Weights of a small transformer language model: 9 layers, vocabulary 8192.
Each number is 50 + 15 x the weight over the matrix's rms, rounded and kept within 0 to 99. Layers, rows and columns count from 0.

# layer 2 attention output (transposed), 448x448, rms 0.0573, rows 3-9,67-73,131-137,195-201,258-265,322-329,386-392, columns 168-223
25 45 29 40 43 39 32 47 67 41 57 48 41 30 45 55 42 38 49 88 69 53 25 57 64 67 54 50 66 56 43 55 49 39 48 29 61 55 32 47 57 62 66 51 46 44 66 42 51 50 61 36 63 80 37 39
57 80 64 45 47 63 86 40 53 75 46 48 52 34 27 48 80 56 70 67 40 65 63 86 63 43 67 49 35 51 40 27 47 29 86 45 75 74 46 63 33 50 39 23 52 33 68 52 60 65 58 23 41 37 32 57
58 51 68 29 41 28 40 52 49 45 43 71 53 51 38 44 47 43 60 47 58 20 31 27 70 34 70 41 48 51 52 40 19 32 44 48 55 27 54 62 48 10 66 49 19 81 53 39 55 89 68 41 28 37 47 63
29 43 75 60 26 55 46 54 49 54 32 53 60 56 45 65 40 45 50 62 55 30 75 53 58 68 58 39 39 49 53 49 52 45 58 37 57 52 70 60 57 19 34 79 66 31 65 36 60 50 31 61 64 58 86 54
58 39 58 35 49 61 54 79 75 51 67 45 49 52 28 57 43 64 18 62 39 58 34 43 66 75 34 51 26 31 67 75 47 42 62 37 47 25 00 54 35 53 49 71 28 54 33 38 25 69 51 51 77 57 56 41
16 41 28 59 38 55 62 53 59 43 48 50 66 36 31 59 83 64 50 71 41 52 75 46 72 49 46 39 45 57 76 40 47 17 51 58 69 81 54 27 51 42 24 89 66 40 67 46 37 62 37 37 73 51 63 61
20 62 75 48 53 64 60 61 45 46 50 53 66 55 57 40 74 58 38 61 68 59 59 70 41 64 53 81 43 52 57 53 28 43 31 71 52 31 69 55 56 55 44 59 62 59 55 64 52 45 36 41 64 35 52 30
58 41 39 28 41 71 45 38 46 46 24 41 32 34 45 22 52 29 48 39 65 37 69 73 50 34 53 53 45 46 48 15 34 48 81 29 44 59 36 60 27 81 69 32 25 54 34 69 51 33 59 51 41 71 57 78
19 56 57 42 10 45 46 26 37 43 37 57 24 32 65 37 64 37 72 60 67 59 59 47 31 37 46 47 20 61 75 43 44 39 58 55 42 49 31 58 20 44 38 43 32 63 43 42 26 40 50 48 45 49 65 41
41 64 58 50 45 36 65 32 36 51 58 46 34 73 50 37 67 53 47 43 57 34 29 33 24 63 51 43 48 76 51 71 60 58 07 76 40 24 46 33 47 31 51 34 51 68 67 45 84 64 80 52 54 43 71 54
40 57 43 65 57 78 55 51 60 50 54 44 59 63 32 82 74 53 46 50 50 51 76 51 35 59 59 20 29 49 31 06 62 38 70 20 45 24 50 45 42 56 54 36 83 51 32 78 71 51 76 81 53 40 41 51
62 41 30 38 64 43 25 66 67 54 46 33 53 33 65 47 52 67 42 41 66 52 94 40 61 51 14 60 44 77 88 52 87 42 32 63 59 45 40 59 30 23 51 47 64 59 49 56 66 42 36 37 58 33 41 37
73 39 54 43 55 82 66 63 83 65 28 59 65 48 60 57 65 29 54 50 41 39 72 64 39 08 64 32 56 47 62 61 35 10 65 58 40 45 57 37 33 55 39 47 69 38 75 73 49 59 56 43 55 58 14 71
69 71 39 47 30 51 60 74 57 35 66 59 60 45 96 40 41 37 62 50 38 36 86 30 38 50 79 36 72 38 47 53 57 62 77 42 39 52 47 52 19 52 67 59 55 49 19 39 89 37 47 35 43 58 72 50
29 51 36 42 44 47 68 65 77 38 56 53 66 52 37 65 38 71 38 29 41 43 32 28 51 60 54 43 67 45 58 71 56 41 40 41 69 40 49 55 45 36 44 62 45 41 59 52 53 61 45 52 44 53 42 52
47 51 27 45 59 54 56 30 84 46 40 33 42 70 36 56 45 56 36 51 43 68 53 48 63 30 50 35 50 20 78 58 63 51 48 60 33 18 39 27 43 32 38 53 34 39 48 60 40 52 41 44 49 52 74 35
61 60 42 42 36 56 68 60 42 53 57 46 63 44 49 55 55 43 56 41 46 61 29 52 54 47 52 63 52 40 24 42 47 54 46 66 48 91 50 67 56 41 35 67 51 41 74 43 71 43 60 35 46 40 40 70
51 34 63 51 70 43 58 62 49 37 25 63 44 45 81 40 49 73 41 40 31 60 49 67 51 54 27 60 57 65 25 69 06 55 57 40 31 64 63 50 55 44 52 36 51 59 54 45 41 40 35 39 43 73 37 42
61 49 58 41 47 64 41 44 29 39 70 54 36 65 42 35 50 40 40 59 41 55 44 34 39 57 75 32 57 45 66 56 70 55 52 70 48 40 63 36 39 58 50 63 57 34 43 30 44 58 73 63 57 59 60 40
51 49 59 36 47 69 24 65 36 51 61 39 41 62 40 34 40 49 56 51 40 48 36 48 34 39 56 73 44 28 53 53 50 55 67 63 38 50 59 66 58 61 31 40 59 36 51 37 39 44 63 53 57 44 54 52
14 40 47 53 39 61 62 37 40 50 69 34 68 82 39 38 45 47 66 46 43 61 32 39 51 48 51 44 38 44 44 58 44 41 54 55 74 47 25 49 67 54 23 67 44 49 53 50 47 50 66 52 33 41 66 40
35 46 54 41 53 98 43 56 75 45 30 31 21 46 42 45 63 42 43 44 50 67 81 68 43 36 33 44 73 44 16 39 55 49 60 81 43 47 65 47 39 55 45 43 77 55 55 74 50 41 61 85 45 53 32 61
33 52 20 62 64 44 54 46 50 54 51 55 69 39 50 51 57 44 49 86 63 42 58 57 24 59 41 30 49 47 29 81 55 58 69 58 55 76 49 53 61 60 25 61 55 88 65 29 34 34 58 46 56 27 40 42
66 57 47 53 54 85 68 28 38 55 55 66 46 44 37 39 81 59 28 91 54 52 52 63 36 31 63 25 46 69 60 57 62 69 59 72 16 39 52 46 43 71 57 74 44 46 58 45 45 35 54 32 40 68 55 58
74 45 71 52 46 36 56 45 51 64 61 59 47 27 51 52 68 68 49 52 62 42 63 19 84 71 54 59 61 34 61 45 46 58 24 69 64 46 36 32 44 63 50 64 42 60 45 50 43 32 60 67 94 57 32 42
67 55 54 70 38 43 59 35 56 45 61 67 69 78 38 42 47 54 39 34 64 32 41 67 28 26 75 45 59 42 32 61 35 48 38 60 57 53 43 82 48 46 50 76 59 51 53 74 63 56 60 60 51 56 49 39
39 27 25 70 68 45 48 31 76 58 50 28 44 43 64 56 59 62 29 37 65 19 41 28 51 60 35 40 62 57 28 28 53 60 30 37 66 41 53 65 55 07 60 67 20 61 70 56 69 53 51 25 45 66 22 35
81 46 44 49 66 46 35 40 73 22 24 71 24 49 85 57 29 62 20 27 67 51 70 33 26 54 49 72 45 69 69 53 28 50 48 56 31 33 41 53 72 57 72 28 65 66 34 61 67 62 51 61 28 45 54 57
46 57 42 43 41 57 43 44 33 18 54 66 49 65 56 35 75 63 41 57 30 43 59 51 34 41 67 58 70 53 23 67 53 37 75 45 58 45 30 66 14 53 43 52 54 24 62 62 55 26 49 59 29 60 46 47
61 73 58 69 48 64 42 40 50 53 65 44 51 34 59 39 46 54 43 41 65 50 65 48 20 38 57 63 27 66 56 35 38 38 39 58 52 35 23 43 61 33 54 68 54 61 54 45 39 71 51 55 51 60 40 56
52 48 43 46 26 58 49 30 48 69 39 47 46 64 40 43 45 79 35 55 55 28 35 53 32 66 35 53 53 15 59 76 44 30 39 37 27 53 58 62 33 73 60 58 59 86 49 76 61 28 72 39 40 52 41 39
36 69 69 50 22 33 32 28 68 21 31 28 55 51 80 66 98 46 79 34 51 56 61 07 28 41 73 53 65 51 22 61 44 50 40 49 94 45 16 29 39 72 61 51 39 51 66 51 24 39 49 35 38 49 82 71
26 57 67 48 67 46 73 32 66 44 36 44 38 48 61 27 63 28 65 51 52 60 53 36 51 39 45 34 37 70 40 46 64 50 58 83 23 67 44 75 61 52 53 35 41 84 35 46 38 46 73 73 71 63 37 61
39 72 51 24 60 32 39 39 64 44 54 55 59 84 28 49 36 58 39 39 39 60 38 49 19 68 73 55 34 42 70 41 39 47 51 29 65 73 46 64 75 63 66 31 43 66 60 43 28 40 50 73 42 49 56 53
31 37 44 23 29 33 21 59 58 58 63 24 36 49 51 81 51 46 68 44 40 42 52 29 60 34 59 79 65 48 26 46 43 57 84 42 64 40 53 33 64 63 42 54 20 80 55 67 65 36 41 54 76 61 81 58
61 24 59 33 29 45 44 37 46 28 88 89 50 43 54 49 60 41 62 67 48 48 32 47 53 62 58 50 19 78 40 46 58 61 55 52 53 55 62 54 75 48 40 67 60 10 18 38 47 45 49 34 56 45 38 64
52 42 59 53 34 35 36 47 35 59 57 39 70 63 53 27 45 47 45 57 52 75 63 60 63 49 33 40 58 57 67 60 65 39 49 53 61 42 31 53 34 41 78 48 57 57 22 48 53 69 43 22 51 40 64 41
66 47 37 52 39 33 44 65 72 48 61 59 58 50 77 40 63 57 38 47 78 45 46 54 62 68 47 40 52 43 37 28 56 76 68 42 64 41 52 45 60 42 47 00 38 63 85 53 62 50 57 61 63 31 29 54
46 58 48 40 50 61 75 50 64 76 72 36 74 33 48 41 67 50 58 62 67 47 55 75 70 56 70 26 42 53 39 55 61 60 69 42 50 56 59 64 59 50 38 30 47 60 72 42 68 39 43 45 68 14 53 44
41 70 89 70 45 56 44 35 48 48 48 49 29 72 56 44 51 46 68 38 65 21 41 46 74 45 52 60 54 55 41 54 24 59 75 48 62 30 42 59 68 50 21 63 40 42 53 37 59 57 50 59 48 50 31 42
39 30 42 40 40 61 55 20 69 33 55 55 42 39 37 60 62 46 72 43 87 53 51 43 30 31 40 28 45 50 40 40 62 55 25 45 52 66 38 55 35 76 65 30 34 51 46 49 52 48 45 65 40 28 60 46
38 56 25 53 60 61 34 51 57 56 56 74 46 32 72 44 41 39 54 67 34 48 50 44 35 55 61 48 42 52 64 46 51 49 70 65 46 65 49 24 38 48 43 69 36 63 64 46 71 51 26 67 62 64 37 56
39 85 61 37 28 38 61 36 43 64 66 76 65 42 36 43 52 59 78 67 66 63 53 41 52 28 37 59 61 44 58 48 51 39 48 59 46 30 48 58 45 71 62 75 37 48 27 19 49 45 48 46 69 45 49 61
36 60 61 61 45 52 63 52 32 38 61 37 44 57 32 72 58 59 55 54 57 63 43 24 59 62 55 50 53 53 56 33 47 32 55 55 49 62 56 73 46 45 48 46 64 59 20 36 56 58 58 59 46 55 39 39
31 59 53 47 45 54 71 27 62 47 61 39 44 43 36 41 47 56 47 42 48 65 45 36 29 30 42 44 69 34 75 64 34 94 26 68 16 20 63 73 58 68 52 69 41 74 57 62 50 81 49 42 32 49 46 57
61 35 38 57 66 44 52 47 40 51 49 46 55 45 40 32 60 43 69 68 46 43 54 43 19 53 38 60 58 70 28 78 55 63 96 27 51 77 61 54 31 27 48 51 84 63 78 54 79 47 45 67 63 40 00 46
51 25 55 67 01 47 36 10 66 50 79 57 37 29 52 56 82 33 77 34 44 19 44 60 61 37 69 78 52 45 53 53 43 58 36 38 50 49 45 52 52 39 62 46 67 15 30 46 55 78 46 87 41 60 42 71
28 64 47 28 43 67 48 33 57 43 44 62 42 41 40 46 65 35 46 37 33 72 51 43 70 32 50 59 51 19 33 62 60 53 66 10 51 37 81 19 53 36 74 17 38 24 36 48 27 33 60 32 38 49 38 58
33 39 45 49 59 36 35 47 56 50 59 54 57 43 54 35 50 33 42 41 36 47 62 28 55 52 39 38 51 58 67 57 46 30 93 68 47 79 51 68 46 65 41 37 44 43 43 67 50 14 47 67 38 52 45 55
44 47 57 53 32 33 66 71 39 43 67 50 55 44 51 75 57 42 47 42 61 58 54 70 51 78 27 44 79 32 72 27 45 46 51 42 32 48 46 54 54 30 39 44 51 64 59 31 36 57 49 41 37 29 80 20
48 57 53 66 46 30 43 53 60 64 50 13 42 79 51 38 69 41 45 44 43 25 64 56 84 44 82 38 60 60 40 44 66 95 66 60 75 39 60 39 78 74 53 44 71 44 68 70 57 55 29 30 54 45 37 36
# layer 2 attention value, 64x448, rms 0.0627, rows 3-9, columns 168-223
61 43 43 78 35 77 25 51 72 51 46 19 41 61 60 43 40 36 65 33 38 57 45 61 64 66 74 49 39 29 30 56 43 36 32 46 31 46 50 67 67 25 31 57 11 38 36 47 71 71 73 52 03 80 51 61
45 43 71 52 52 79 53 64 69 48 59 14 69 38 54 55 44 52 41 69 60 33 36 66 49 45 58 63 40 49 59 10 59 00 63 58 58 43 54 32 71 56 54 59 49 76 59 45 41 60 63 47 46 40 73 55
45 37 54 33 52 34 71 59 24 77 40 37 72 67 56 35 63 30 75 49 34 54 55 43 40 50 58 79 60 41 67 59 48 17 59 76 38 49 45 31 37 04 66 59 54 53 74 61 40 58 92 37 02 48 32 73
70 85 47 47 72 75 57 51 29 61 35 61 54 60 49 31 52 69 72 64 57 83 44 18 54 69 44 44 74 52 25 75 39 34 47 23 59 58 30 52 58 14 49 41 83 52 64 39 63 52 44 51 32 59 68 40
48 39 24 57 47 62 82 71 70 32 61 32 48 34 58 40 59 73 50 56 33 47 58 55 44 62 30 44 21 45 17 54 66 58 50 61 43 62 43 57 67 29 71 50 19 53 44 68 50 57 66 70 39 67 58 36
38 71 49 76 29 19 31 66 83 57 37 75 66 56 48 32 36 22 53 56 32 47 37 74 43 45 53 52 22 60 50 76 48 75 38 57 48 57 65 54 66 36 72 49 43 29 48 60 48 63 76 56 35 62 62 34
64 28 29 71 26 61 00 49 71 62 52 47 95 66 55 42 52 35 60 56 54 49 50 27 53 70 40 60 46 48 40 42 44 49 58 74 78 62 62 59 42 55 49 42 67 61 49 67 47 35 26 99 34 32 44 56